python train.py --norm="rmsnorm" --norm_eps=1e-06 --attn_scale=0.0884 --parallel_block=false --init_std_down=0.0037 --lr_mult_o=2.0 --schedule="wsd" --final_lr_fraction=0.0 --max_steps=9116 --dataset="wikipedia_en"
Each number is 128 + 24 x the weight over the matrix's rms, rounded and kept within 0 to 255. Layers, rows and columns count from 0. Numbers have three digits each.

# up: layer 8 MLP up, 704x256, rms 0.145, rows 164-230, columns 64-127
# down: layer 8 MLP down (transposed), 704x256, rms 0.273, rows 164-230, columns 64-127
# gate: layer 8 MLP gate, 704x256, rms 0.138, rows 165-230, columns 64-127
up164:165105180096133200119120133172120130178147099112084123133130117111130101146122158094133130098102099093134124164179143078117173152162133158110083174154137115086102133111120162130127133123139148
down164:145148124081117149131162111180136109137123130164181130127152149105117153170124114100103141092152145094109099134143156133151143127103097105111095154135138128120073107155132130092103120142130146
gate165:103131110101144129096148122149078142091135095096131073136144131111111150149145104141081143145112117065101144162149156114087165078137096117136127126166143121124049102142144114124151128141143087
up165:139117129120157160096098153118140142115125119182150139155108131137122098126154171160143140175155146139129112111130136147151097146143142154110107155113121137125108143105141153178123149149122108
down165:120109109152135109164091082144151155135121152145169154083126123149137119089133135090145143113147083137145101119085101128205140156138131125094122117143118114124175157124127117125146149112108146
gate166:085095119116128121131117169099164194170094099117103127120133171144130172129152101121129085117179144165118155141142098138131094116101088112150126066150154105110111136147116113133134106122108114
up166:106148095122125134130156103089108152130127146135100175138101175104160139120116159095115107129130114124127163133124121078088135108116130137125091156169171153132122100106120120183135122152140126
down166:134121170113126104123125092142106094114099117134154126110116136132087157156118095116124145104070136141160151135081112096120150146119148158133127158106135101133121145094140139159160153145138145
gate167:071099112132133117089120110113115127124134130128129132133144164120105111090098124078104094186068077099116147117082160136096151132097140123175094169130119116137132095142106141169144138186123113
up167:149131127135109098081131158183142140138134166081091151088111162152085123141124163105103124115118105104107161100097109167133165168145116108119132116191155196109120143147121122150134130122121118
down167:135079142132145114175095120107146086097130141085140136104142096104118137175104115112143157089085153094114093128102143151098097109160173154139157119090107130156142084110115103134139098118111112
gate168:119102162114110119108183133165129164135152125125094126147112140128115129144144156123132140100134155139124090140095114136125120128086126126133125119125119095110162131153151114090118071134173136
up168:139131143089143160150159156099130100126135111127109153117092143142140145097128153174094124124104125145150122108137161124083136095120136147122128103099104136101162115105129091111123074118156087
down168:195119119115153128172111155112120139153080114121107144139118095128158165133104071149148122131132124145137143162133138167148165124172138127124151166053134113134153147144113140116105166167117136
gate169:130152133173166189099099161113129158113144108113089153117132145130143175134167123101140155106142165129102136148154134127132148141135119149109168156143132116092125127149156101134134145120140144
up169:131157141138124164146127111120146130099123128112135189108092184136147103108126119139155151118157120142083116161120180133166098115110124157116159085143121132159120097130128185151114111050134089
down169:077130141117101101102130155140163131157151128130153160160149109137126128110066120161125109127148114159153053172161138122107123157171127149161154104155156108141138124064195129128118125179137107
gate170:131150116116108144127127151103139134137137121137127142149151152136130146121146137112141127125121116091120134117129114107116126118152127128124100108132127132143133130089110126128195128118117133
up170:100121123142105175145122124099122106130123146115154115131145143135114134108105149140106158134102123115097125156150136134115146111135152127146095086132141131140155095163152129078095182126138132
down170:128121133149108135085113115155179122104095108104153123139135102102139128140124125144102134123126161106110136086101129148122147105113152134177143131094111098153157097130118117117089117144078112
gate171:106135137126112128104134128110136131112109173111163100105082115098138157157181049087091078157100140110158140114130137132135147087137143075154137116080147128164162113160114158153169128123187148
up171:137132161142122090157147116086142089141190170112103126144139120106148094110141113133101112098178173136113146145101157164143113105162129147093108170142113157155106133099145155113095079178141129
down171:147091170114151100140129112154165132121073146132099169126109137109107139107110145132175124170110093161134130150148155129124171086147158109105128122135137102109158166121150105098104151121166110
gate172:104114115155134120169115107161123177128111129140148127144103158115190091135116111098174148129075121135149089119143126135146145129060130103162132146070131111119084135093167140114130157142104112
up172:121135138124080149125169124170145089060159071149137117130133118120127125149139147112135132183180145123135161127130117136137155104148139184126126122142140130136124150158138134170155119115176141
down172:129121128121122102152141112113122162132129141164133107142127096153076113121112131127129110125097107123171158175134117107103107082163132104131150112141141160096152136135114124150125059182155124
gate173:162140107154110113125102134127158123118132136116134113091127104133128121147145114127134129126109149127109135111158122128128145082130144164103120142124132154134155174124122108126116125135111103
up173:092159124153123133142108119105146076102155157109124139148142106150146143196117134134144182135139124106119094105155126143124114112116166145122138153119126156148153156118149148151130109158135131
down173:114111139131133129145135125108102144138153157130105121112128145142115128169136172098135114133146130148123130142141131101128097143127120123116125151139147126123130134155116112153103127110126148
gate174:132103122168139122104106148139141164167119139135148111130128147144121137119156119123155146136097077122079120120126101076121136133044121161186138114124121093157118118149146144095078126094167112
up174:109142066135136118143159118156124113102126153131078168114144141163122137110178075110165138100173160119104114105133155106129156120160143146117142085184107139171114135100108116128157103115140167
down174:132132140120128121078122126140133092077116147127116112154162135154141159136194156109130080143166166129142144098109170121149145115151135133119095124139142170157116201113131100111137130077147101
gate175:136148114140109143112156101106155140123155139127161155149168157107088104154157105123160121123114130128127141128151107107153140077141138138167134143114088116177101126150113069125150107161142073
up175:130121107165118151126127077151122103110144146100108148134098119150111119131118125103093104174153179168141155141175122128106141165144088097131110142100131144169153111098116150156079120138134098
down175:163086111102121123121124132132157128114155133075129149127124141154182126090127156085139146122154127136130095100169098205179166144126145107144119166115084122126102140170137110137125129164153144
gate176:143106110112145126108116079089136118089118155129132107133151139141159149105127158134135133130126114123124150138104170132138139116165120122125119129130160146148154169153132098124128139130130161
up176:080145113146108115172135125081135122128106117150163121125122125131118140146140144131107114153150122113136090166143148126157126105148123125127115086195116102112108100134117102123121133143125111
down176:082114150089150159136072151100109058120111075166126132139110149185168159088140116118148154099103118119151111132162108126166088144108129146157177123140120134114094122092173124155126136129161088
gate177:173135165168110099060092157151169100095114140092137129111138061192135178151150136116126150163105112169119193142125108171100120150111133139133126155120158142149136119141146121068128153115152125
up177:125155129148094125142140173112126091091137159140143144161125123137128139201144078123137145149098136111167098100096116137136129169128073147181123099118133124130125153101130105072095154144127137
down177:132113135106105105147163104138131145108093127073136092132144143137120150116113096124119158121122141125142155092161082089158097105117174154123174158061102145098095111131109187083118124143118092
gate178:136106118169147151146154105113132134088130146159155124153127147153140180147083144129129134170125132136205109106176087131123134131147124112170121110155096170103096161136084131169149132104168101
up178:131177104142116112149153121157124160132097159141123141120143119133119161135127151179100129104161096099124135144137105147133133163096110153129148135119141112128137113077128136141136140130149111
down178:118134124140078136102119105142097113111153142143103139127131127146125130100188122119104104092117111107117172163096121151118121114142169108160117111162141144122163103103137141130113146159132099
gate179:143124139164150134086108129111137143152152105143126108144160105127095129105149102133102129120114135163119138090147136097136188140104116110121167118155164140154177097116136193117136115181116135
up179:098129136125123129121169167091099120101158125124136130136123168125099132134148073090176104062079142112147130171150164147113114123117111118104141111162083144106139126126130099115136148158134089
down179:141164157141139125087136147115136081149117122100121088094093126131131108124073134127199086107095140180122138110141144127125125120118090118122128124135141113168088118117186178149098147117112099
gate180:132140156118121093107186083128124116144108125103126107107116110129143124126095129121174165063132120081175121151144142175138096124116129109101167148146104139121114088108106105152098100113107117
up180:117104138137119101158130123170115141161198113195137144158140106136097118142074116099127133128124130127164089131114133146086136117146105157120164098119124178135150142152126098135151126162093116
down180:145124113094136147136076124149130150089129078161158155137094143178111109140083148090119118110126076118167140093143122110052119089134120184132111112135154166153152125107131101114112092115108147
gate181:109126144136150086066123126110112160136097172141138116146117156163161102108108158119118096112134130129140130143115089123127112133150084090102124131109119152117122107108142162132117123121122097
up181:091164112079127135120139101126121163117131137131130130115126166165077135126110119123138131110111123105153108129119163141114161153101140136138121161095097105158122136129119144130140108090123142
down181:126136081124123138120105118128115145123131148112102147096110136127137119132164143141119123133152114112149152171183110094118170142098162125130094160103124096143178115145161129110133121150163108
gate182:125130123092144087144125155144133130156143138121141099157145106119121091168131093160095131149099134105096072137152092114081118157091144125153126104113152095176114130132156133123145132112130142
up182:119108127134145075106163088128109160101149107101124153112092158147139059145143124103123122114173152116146159121114132078146126106145147133123135136122147131144198148076142142121138107143098120
down182:130121188113144146131165159115168140125086123140136150159104149085088177109152082110089129157104143148186146151126134164113119119063130144151148104151122144142113087194126104141156140156150145
gate183:137128090116123152111099138141129148124110145124128139113176126117151170124112106108148089158118074108153116087137139125103084097106151084146139120066137137147102126123135122175149154096092152
up183:097098114156087128155079134128136165143133117129174151113093076150142123107124066147112131096125082125163152107117119131147092169114125093156105102087120120128120118141142153145126132173139103
down183:135115144128085134131153121166102138116126104119134129153136134171163124141105107102181134148151153117177132131074095099127119164179111129152093114122059114117162133089145122135114105155131084
gate184:127144160155126118139130132134101181097123076117119117128130097134119128139138110091126170095148137113151123156139121132049150124142133145198138132166164099153106113153075108164091143090149196
up184:152161155143129124104107154113124158137133122115108135102158125162160151111142114138100110114108104144120135179173113161113122101125122144098118099104152131131152147084129133151126130126097088
down184:126174122073115166129100088104107100120079129100126112092104133150129157132127105156124101143114087159136125122152082145152127163092143123145146137115100161118129079137093095110133052128138117
gate185:146073122093160114110125089102157126090138126178122162098132149129133181126133101123111143114082099098092150150137132116112135103065165108110114114152138152124097098154116156114127110127137094
up185:144123130123139111111092130129180140147112115124126166114148138132138130154090155155096123113074122113114106116099139117138103183147127143106153138175124142070109119182144146110119123136155141
down185:142083076168158112108094161134145181082153135111108173100168129135155097112107117076142112136135160162121149141132133141083115102125144088147099117137135104142132176095145139096146147146107112
gate186:093128120094080128116114150129108139115144157165117137161148131109137147175120124125140156146117150152110116134123104114147113155185145161151114131137141141127104117144110155123123148149111146
up186:126139150153131131065128135093157119139149141139140113106126128124159097147153143107133136154161125137155105118114133151120116115114147150139121123128127127132117127153106104165115146149121127
down186:134103148123124137144170115102118156159106111138132165124124125180128127149128146122151129144144135154110132116139154116097098134173095152096133133116166128100135112106101102112139133103155129
gate187:126143123157145158154108100176089165078155098148089122170105125127090104178091089120124117114123142118092129076101084131146130106102177162148100118120108148088114084118103085109162146123114135
up187:175101146125140085128106143116150164118154132126121146100144117119124164160093109126128164112102121161140139118092143139140157157113128127150098146134103130177111140155154157131151127102116137
down187:139115159146130105111060140087143155172122081160129122090151114151136114122092182149133098088093146134205106139127080161110135089126142185111104103097099111110096116122145133142114132171118146
gate188:082138156131115101180127113120152139142087106087132131160139130141141112157131112118168138092084142110161171140091132178096115131111149118112136094140128127101106154119115171131133113149123112
up188:128116098095111124105157160140088116137062135183114128104128090139150150154140145145144168107116136121087135053114128137131071106130101075139128153152136128120129140113099148127103107112077105
down188:110195108112097110105171173147142120164130124104112124104172101117112115147134128116153122166119119150111163148135094146097102077150150140127089140092204138167193089116124150166154116132104143
gate189:158120121131151115102122180150166141120152099129110146116162147148186124129117122156136122140110135105090131108121143140137118099155165128144095099133108148122155125151105105110156169129152140
up189:144103100133156132095123100111125105096127114128116115127126114167148151141133127124080069134162166168141148108166151088134108104140124115132164123125138144076129155137071162109142165154145104
down189:124110150138106162105118152119156165130137148125132108165140078148129103119136139119104116155119140143096177144108113179129139167118130153099127094157112121125191089164131156127131092123142141
gate190:137082113120153135158110117124158134125129098104124142148127119146100148138081163090154106099130109105152119110121138142119137171128140111145139129099146143105133121155103143129076134111171075
up190:144139182139138154165155142080124153132138122126129125112135128141130124129178138147143170149140157084118196179119168145084148156117125131160143096192117125161121102112142131124127119136071112
down190:115149156144082132168091130182130131135128168143065125109113135159118131134083175137163138106125084155133120175134134114115173127074092142103127133130101140153131133083148135111164153098104154
gate191:142135139150113161081157138130124095093101147106098118149143139167090130146140094088126159136141139121157164127114204139157173103096142142143100112144116169093115142149067120143111121097151130
up191:143109131158139095110161119173148121088108086135092102098137125172117157107123121085082139138135123132128150133113137137133106070166141139108118144149162151105116111138116156112126144134142099
down191:124135154138121158142136121110157112105103044145094062157159119124109133157173130112115120136130132131131144108134160146090125103112119133143125118124188124175068108121170134108125179084063120
gate192:156124107137123134101173136108157111111165132114077105174114155141151144068179142092149126099112134132116148175095157155132113120147125131105164114113178164128078082135130114138152159111132134
up192:142125132108121109102133134115094105158155155116178168108134146121098144089119128189143100125117132100176085126130101149155109065135119134089165128132129112149130136107177117135134152116139120
down192:111121135135104130091166136111104136124146144108094139129089162143103156104127146166159048158143144139115084118103127123113141128149141101119107089103164132161120102070163066128177170114133115
gate193:128150114155150105131080106118134139097125104143172142107074124136115137128125149142101135102105135143095136154139109140110109163112141182143155148100134168129106152133145140118113133111160125
up193:156136108139154110135189124138154162129130135104135129115110115132111089135095122150155097077144097143097165113151091096083133112125111131131134137126151124094147152111132155143117160165140121
down193:130115131143120098155126109111109144157182164123121143131108126092105142097116134142132141111100125150134121110087085119140121116129125131135131155124124091124132153083153162164137112154092178
gate194:148111110160149116135123119105114180135118125138079106157110127137153125120117147123134133112134145145154104151105105164125126156132156137128114121120106130092146114145144128104136131131170141
up194:102148153148106132143163139142160120130101122112144139125132121159087090169111155140092085127105126139123162150139111139129124104117111119161105163122118139170153117154114162129116123110076139
down194:098153126145101166123141155112108130142133173106098129124153114158151088131122139116113102115130125147126145104139133082132091138126142116117107139118148106086126136136091145108144127124140140
gate195:134112153094145120158139141147099156125124127097134167129137161150117136126152142112130110142147128087112129175138158147163098146136139135157097128092124136166127117113136146090125129152162148
up195:149125147119125121094120111124107146155115152095130120128107118128139157104109093128126147126131130135125148175114111138113165107142112127084102120176152118107126122145139122156112111126111085
down195:124115148165137111141145098113124144157173134114137171133132135122103146121147130159100144162147150131047105160113147113112083107146135083131191145145108131102167150156122114139083137086122138
gate196:132117111155128152108142135103132167123133153099120159122105132149164124133084119175145147118133141099109091128113144172141148141116163168127160139157126128120126102151180111130115135045134133
up196:139100130170086133113128142104131129126102152161131148132084113159091125128180108109162204137103125155142119160130165187152112106098131099098093146118133119166100151111128137158097132137070127
down196:100112118113112115104133108180172123103166116127097134156107163158127178171105126128160196180151089106105104114074087066148133118121145087131136139140115105134130174117130130122150134113166134
gate197:140115155117113129116134142151132103126131124120127130155096113161129137128146104112109156127121141142118130132150138116130125172114116115147143149091137100161157143111146135143108102135095146
up197:141126152143136112117170104129147110108137135148153129097146136168139141121163114148132162108109125116146132112163111143128135107107101120113154130131116143153134123140111110166131149107101099
down197:127139130115107123136132130083081106132169135150127106150155116143127130147128151101159132142133149111107124149159151112138132120120094081133166158129128127141138152134155157104096140144119115
gate198:108148157178141120105131154098145120129106152134147104147102128159141098126087142135108151119101136114164089177154149137107179090146135147143106096088134127161148114133110129136149131114118146
up198:138119157125076139157124071112181159177133071154131119106149113138100188115151127085100111115148150104141133157177117181147129143120116108147159139154148063079104117127123123096138123109124134
down198:078141157120104132094110134130162121101165098114172131107101146113069111106131137165105117103132070070090098094131143157160128152134102152121109129167111104147142138124137090139116124135122103
gate199:155150125093124076124140186109120141137130127165156126146117123173083141122117149131135129124144139140140154154105118111124167081115123124154136109125149074125145134145114116099125136125106118
up199:121144134108159134097122088111108143114164152129101109135129145130157140096125130110125114156120108144079136130129097151122145121141158128144126116103108143160114109097145160162141123147124127
down199:104086105135069138127120119119158049136120127117113141127175127127118120084138125145115093179142133166139096143149173139100110127148089154158123119127097114163133129128157124146147135109126151
gate200:111166111105169124121146142164080125166144101128161063126137146095119115098083153134151180118129093136102092140145120119175145118091084162138127076147132143134117186144111114146141105156175107
up200:106118138095106155116105099142103143119096173140119139212090087109119156125136155123119144114099139143120142139134145120083143172134133110101121105119148104160120069121146118082086099140084174
down200:131102138137168139100168153110127101102148146127137128106107128142108146143154138113096171130117110111145074097121106124137123127150186137122125091083145138205167085155125135117151125135120186
gate201:139133126155116111158099164143114113131128115154100126124140145109106133126128160080080166126108127139121136133140133099141123113145135130147147162102121075088101107112105132168150109117159112
up201:082119127179152092115151085120097093107146093127120081150109137133132167132129112151140122128148119110097094111160149125134167139118132121084126100163085140162129128134109141130148138085111134
down201:134099098131112090126112125154095112083105101120151135143146130142144087136112150113140145140149116108116142099151146122122127107106147149164121123076127121101120127125143148123139163169128113
gate202:185197145126140102129116123125111137145126141056165103113152129123110117151136123114103182103010186047138199122123158142075151146123097133068158089083118139152118130147113165078108111102096116
up202:080107110161094203171177150084104085178126155175118153094135097166094147145110066160126100181123112185066115168131118105069080159158079110108152198137137089175143097162119106174103094152123141
down202:116131126138116147115132153114124126129125141127131129135137111127105150129124128122092101114120123151126134132125125131120137140145122130113136123125125123119128123152123144120137134123140138
gate203:114137149143121097157086156128100151123145098155114118156136098132140131146126119161083133121164139161103142098128114129112156174121174165125147083102087130144123146149141122142148152105149118
up203:100101089119127130125082149148132149077115101131120113169172125129130112165130115145153159134131105113098140151123141129100132107150202108129180112120144112079141159127123125129159137132116157
down203:097081122128149148108118140160123122152115142134133174124135099130116144147154105138139142126149091147145101123122126112148140130103155106094121146121066118163129125122134172169126107113150111
gate204:148133115131156122101158145130134117083142089154135132101122131115115125121125150142119130116135136121152106102058137138153164169098092170121094124129151127115113114174129138121142173097110086
up204:139152115089109147098117106147106113121140113143144159118136135105157136125124119114152140172131153119096147071078167126130159150083101107155091136140125131130102151173160132098133169164089112
down204:145152122115145120113130118180155131133167116152116128125122134143153164157099174135142136106124118102156125084123114125091153151077131144143138139121097130122159135111093152141109116135140093
gate205:079118115106184107140134123156115127150110144153122169130175186107100110137127127093120091110136092123169112144143145123091118105106126105145138150119122139162090155113144123100150135148123159
up205:146156137129156116104153141154123140151106141115115116064096118157082125118126157159141145141119122130101094112117124089125147111167167120126159089152120121137067161097157146105094154136144138
down205:082083107101118113139094093184125112138121141113113109105146126149138134129107103078110144099147122126162074182131136140122164133116151129144160173105119132115116115184120126130154095114140196
gate206:094115141136164145112123151125103097135158152122164122103111075123141080113161124131135102124154092103158176103107165139124150106130159102154135138071168136138113158134137106143142126099138070
up206:111138100106148132150114137139160124115179161080159077148122176131136099129122155107141092159144109106135113140122144127113125101113185076139107156145146114113137148161089130092146098125132230
down206:102143118184119151114141113157172129141156169103147079140099141163135170128118113138141116145156133087108173176117130127168130138120095110114116099142100171122078120185131098137141097127149058
gate207:159129134180130128138155128140104146125121140126110130128131134117143098107107132107130116105159124094132136102151158161163162114123130138122134141161126076139162096155113120143125133110094139
up207:109147111112110116150123120114158101126158148139125110097141112096116118120140129102132127176125164119134114133147129165153151135129136104123108113113157121105092141144121147144137119135126122
down207:127155139119115116078132152125154135132118117138150104127121113117149136136136102141140152122122115118133120086114140161155136073132129161144113101120098137133130137158143149128131120156141115
gate208:101078137124124115108125133147160132118159136111167110113105104166177147128113142118107142101141115111149131108149108124119122149171109106128136134127120155125160140115135118120126131128110108
up208:157148116118154146115061129088128157106121166146120101156117176143147107158151174133131156108124124094149129120114082127115112077159140117174136120174119144177099060084140127082108132113145150
down208:105102145139121065139099115090119137142101122132148132104162120116136142131133097168113176135118092125127120127130106085147127104134135133104123147136102101142157124167133134147140100123139158
gate209:132109098104140083146168147153102133153138148115113120116143156132139151123140141146114152136134190149154116149157119103111132136153073138112137130140165093153133175150148124129137114152164142
up209:154135108093125131123103150128144144124111138111151166132160111121134101153113129112110118118070111175124105090127160146131135105086109161166170105138130131161081134137111159111122077134168179
down209:102097131138103130136146082170116129119124148096140139168094138142138123098143144106155099157128131128154147120142137121122140138125165160119097159136109124168120110121073140076110107148156163
gate210:095109096120159100154159166133133099141113136076083091138138165128129135136109110112113082133087179101123139103125139117124121109125124095146081129145189154182109094086178096141135122137127093
up210:125111172142139093087138135113079138127166188116132133105137165155150110119135129114126135109111114147091170144120159101164153111091120171146147155098170116122134156076122154138133162084131130
down210:150125187117078087106123158125057179139119146080121139102101100131159101135156119153129110120097123163126152185113136077159139129115124136132140117095118127119103160127194093137133130138110143
gate211:101091141114163124133079101100108146140125144133106112113140112118142171054168131100139140098145125095143134143142136136110133148114115128119131124139115153135126162118111126152119128130148154
up211:140135132122157114116144136136167127123112093110161127105126157133127146133108112140108163120127164122158174153098114132143152131104094144108154107158113107104127155056117134152128066113093134
down211:140146086147107118137113127147112133165116135152128123146125095141119118165133144118120122148122122166172162118115155091131128115099121171101098128122161155090156114108172168124114163148147142
gate212:146117108156139121137118158098101169154132144117180128146136105143094105131183143120115123113098127079115110130125114124134116082172111139144155180157148118092095170120115094126147128160127158
up212:141104117120129095098189127121130163169098140094120130140112104134135107126106136129137127098152160096158166143125111154110128118116129129121137144153143113126108126164177145107140171102100142
down212:139144104134102133122151123121167119131172140141106160153128102093103126124131105122112103091136134115163112171121125168147147145103177117147167123150088123111140099109119167155179106132119143
gate213:117121143109131165148123118165113111113146127080131097091105113145131176124085134128156132119127089133112130137127160140173109135179116143109121132126100136136150130131156114103145146159156147
up213:138137110149136131122125105126123123127126136124135106108147104118130126146150100125111151112154117129143138121145136084129121121109115131117126094098145124134128104166108151110088139086113099
down213:101109143104100140157126131174149116137139109101152137127075138125122142125087163104140113122143115105105123127095150161106121140186140117116123157152091122124123141115162107132155137153100143
gate214:155138111140121114152159166123136144132170119157139150153129121115151105153137147093124117101130095121136120119132116116124132132149115118084137135141107137114142103116142116103157114116119141
up214:176141149129128108111138139125131135151150090122127168133151119158149121141132126117133119146141117111146120092115114128111119102125137090134106131128134134147104109106122126136150122150122143
down214:070100121121145112147143120100128113134161138129148122110127129140124118150139149145115134134124128123127146121164142105114107146152128127140082140154143112156171135146140100103128156133123154
gate215:109127162123120127128132117110161131098131179144093126128105108096141124108136097121136136093135111119113126149125129117142127098116114142142152121148133111107130129112125106157121118115151150
up215:150090139153161132169125135130153145135117145112119123135136151083121133128124109122119091125117136156146169151117091108144120123138162113123126122139161140113139146092128144100126095114158143
down215:146153133120129151099131136134141125131110133130147142114122096168113152118102145131090142114125145087175117125113163133129138112166159096143145151112126104156129122110112165098139141108126105
gate216:077146134087100144150107114105123128132139156139135163095135159178138115081111130107167121141126144101142097129148122164132139138132086112135148142150111118084124103102140122134134151139126122
up216:131126100130118115133126126162180100144166095163100125140116131153107139123176124121143089120140137134143102109118123130116137130122158140146129105100105145164107132164112127161145134098122135
down216:147114114091157139125130143156123148139125156148114119126136115114128116193129138130152134172128099143131142110132160096113089136137087121156136083131166112120097156091079140131128087092082101
gate217:129131153132108142102137151142094092150158157144116108137152095137142122111122096112121161130129126125138087093094169120137116141109102129204116109136124066157154148177150082115106182129152128
up217:117099138150102102156132156130090134144101126102157110079146075145154152125131144109137125127125115094107135148143151134109158135181090113153087118088109103135124149112131119101117138146112071
down217:132126162079083118128138137128143146174121147132156118112115158119111132157191136117118139135097137103103123100110105101122129085120148151138120110119122096157109088121112072114142104118111105
gate218:129164176124172124126123128135155098152139112133128162144116134143148152066120102131088117158092122150120123134117134101118132148123134107127139092153119126145145117099146137068150132157142120
up218:140120151113157104147116131096128134155094100089125117179136131086115120155097144137168150158157133097148121151135141123139111107156134146131098098097159086110123098066110169115175122134122117
down218:129085098137165105166115072093172122096127118124121146093132136151098092133159171128162134126158111136180154175126135135159139128166081111161101152160132111131173092136094180146121155125156119
gate219:097120110118084137112175082152122144111095118163112123112138139109091089155092124167113134144083147134133146142135095112138119115105148095119105107135155122142131160180130127096190108116153148
up219:097132082122110119170121120126174109082080122133124082086128124139181138106128162143169122125115096126121150136093121188113105171111072132129143091122136132164099116146141146184061114183078124
down219:136146160110081108150128125140125130135144104164121044109117152096141174173129107106107159129094100091109084118130088157109144195121115135143120142137151076096124177104174116122071157136123141
gate220:133155100110125125128115132125138124156121127163117154176133128113152148116148133095127123104148092151108152142116131119166096149141148125130123113137136139155140091159109143143124143093101143
up220:150094109163173092114171112092076099132124113158124139132153127080154127136144135110109098144132092142112171124150164134119139132137135094141104133138135124144132113160119102140147073136096130
down220:144172162137154169126157177109103166126088090105160129185122160139132105163088107112149118133084115156103129121113142171169120096100114159173148122122116124115086126076097137125168147133127154
gate221:096124126154133142124160110142103117148142161127136157170172110184154143106154129110143134104088117117114146140159164081120123121170102150124130139135104141137136103172115143137139096124126056
up221:159143144125135108134142121103136134114130127117104095128122145100118106129142144163086116121153153128175139137127112113128106145125136136147145116123157145112161103149137106149101145131136154
down221:173103147111105107140117160096110120098116108133186129118137128101142127191094133088068133118178138100150141123099128108114099146135157122097122110158149110111116147128124106144131119087112178
gate222:121110127141151153127125157124127138096163124093129122154132139125125143096111133129146122122131123128133116073133120131095155124114105147127125130130099097117135135100118140104148079124121125
up222:136135106089143151136100141109135117102122120107120127111156117147100136148144162137146121085128138116110096107167093122088130136133110085146138150137123137107085123143147124106113137131130141
down222:141152113103139143127096157088144181113155126103135115137145105137118164120141098112162129113088116150126156091115136115142156124119153155116114128091128110099144146093150161116128104135106175
gate223:127098149091159093102103094149151155108133122126101124124164113138127078149099152086103136133149102122110139144157160156113113098174157116105039121096133190166109147108124111141128167098108080
up223:139153130135101119164156128093092135150125145138110151132157104159146164115158127134175128144096111147160133123105160102116197122142146105137185138159126117126129112138145139111058069138173125
down223:137117130134091149127161099129124119146096107156136097112176123146124096143124134092158165075122099147110146140132154142146147119115147120098112112169130147126141152111125121073074118142136117
gate224:094161127087127155160096139130152196144135155127152121094157151123120144160137134119093133095113086136151091148153125105142098090132144078121101129159154099114153132107118127122129160113120106
up224:119152116094141122124148128140147136139149137142109108134164111127086102152142177171129149172070115112150120155160150132109136151107138124093093116163188121135109107135159124143139121134154076
down224:118133139161156073105172075091131147136152084140151150149119099124121087142129114127139126134143156128131120115105157085129122092129082167119135167149162148097110173155106116134165149121134115
gate225:170153125160085103130144133142132125140141124136109160150154097149146124155102130139131134117130111157105142108157114113131105145129129124123154127180148122116099126112136130113156136152143118
up225:152114138117107143121112118140168104143085125105150122154162114128146133136139121165124151104152124136130142087125103126104160098114096154124108118126114128143144138131151106130165123138135107
down225:110112129112109142134135126126118132138132157135119134114138098144149119129144134109106108133133139121139142158152138136138118154128123154138113116123154157129140137146106114168130106101125145
gate226:127120187169142098132138150113121132147097149106096112112196128193155122165097173116125122125126143091126116098106147159088125118089119122154119168136077105131100106150089141131103162151132101
up226:103101136125100173139151084096104116149095102104083097117132152150141125070141088133129104141154131133136115130125142116146162149114112095127152121169138197116130091148138203153131088152112115
down226:127149117148086143146130109118131125133154136134129117100128110149124130057127100099159109154122142152137129111139161091107122094162096186116129136154106123106123091152115184092102152155129136
gate227:125140137093124134101168069170133138103127136120091153137141142122172127131143118106129105134149136110114122133089116115100163096103139157090111071114132092093158132110140128142097205121112122
up227:144152158106126169170129141131141124171097112099105098176156122153155129076114114114111156117158125125175115126125127117050095090118163120119136131149141099105112146123080146114073080112147151
down227:087094122074137160115123105123166125159100163091138128129150143149182140126142117140117136083096117111132130104123145194074115167158080089124125128132132111077106112138159122127137132099125120
gate228:159167179156131150093131123114139187104167201152150169141145123155107137111157173133121134108138154167114141136126117148105107109114158117169134116144131100128150191099105125123113083104145124
up228:156155120107146158110126159142130132120101113113144156130128148138150159073157151142104146155088144134108076117120169118134116118152093131155089109127146144159137129076098146168157107154156160
down228:119049116134127117101153188141158109170109170110095154141104180102127107136097100121090136123081167133126135161131124106131135119160090106080119142073160124130144151146142133123115102131119140
gate229:132108182120073119098116106116129130148113125172110141136170091153176151128176131109122146159136131097093168119089120159143159099103091089091108077115143100161119168124113124140082133096129146
up229:177152144143162142151100110155141130152115141136104072151115105113144089114177133119135122132147160128106118130070139105142116130138126147101104155108138164138127147173092144152126129115113158
down229:140112086134062088160124148090133093128143105161100182101130129150143136168160164174143112122107105120143159092100134096103165170139102142107139147133092137129171116114098081111157103102100120
gate230:175110122163141146098139136106127173151131141136099130123132143153112136154140124093126121085099134120112138142125123174142160134159143121143154139135119108075153095146165180107083137141139122
up230:138095126145118134122160090116161115108144121112122170152148128139106145100070107149107130098085101148082161076127114149143105123125098072165164130159079114096166104161105122177135090126156123
down230:148130153134105125106116126138137124129138123124143128143135160165076113165075118109076129106142095134106135104099118150127124137115138089152147154155091131099170166148108139160120110176111104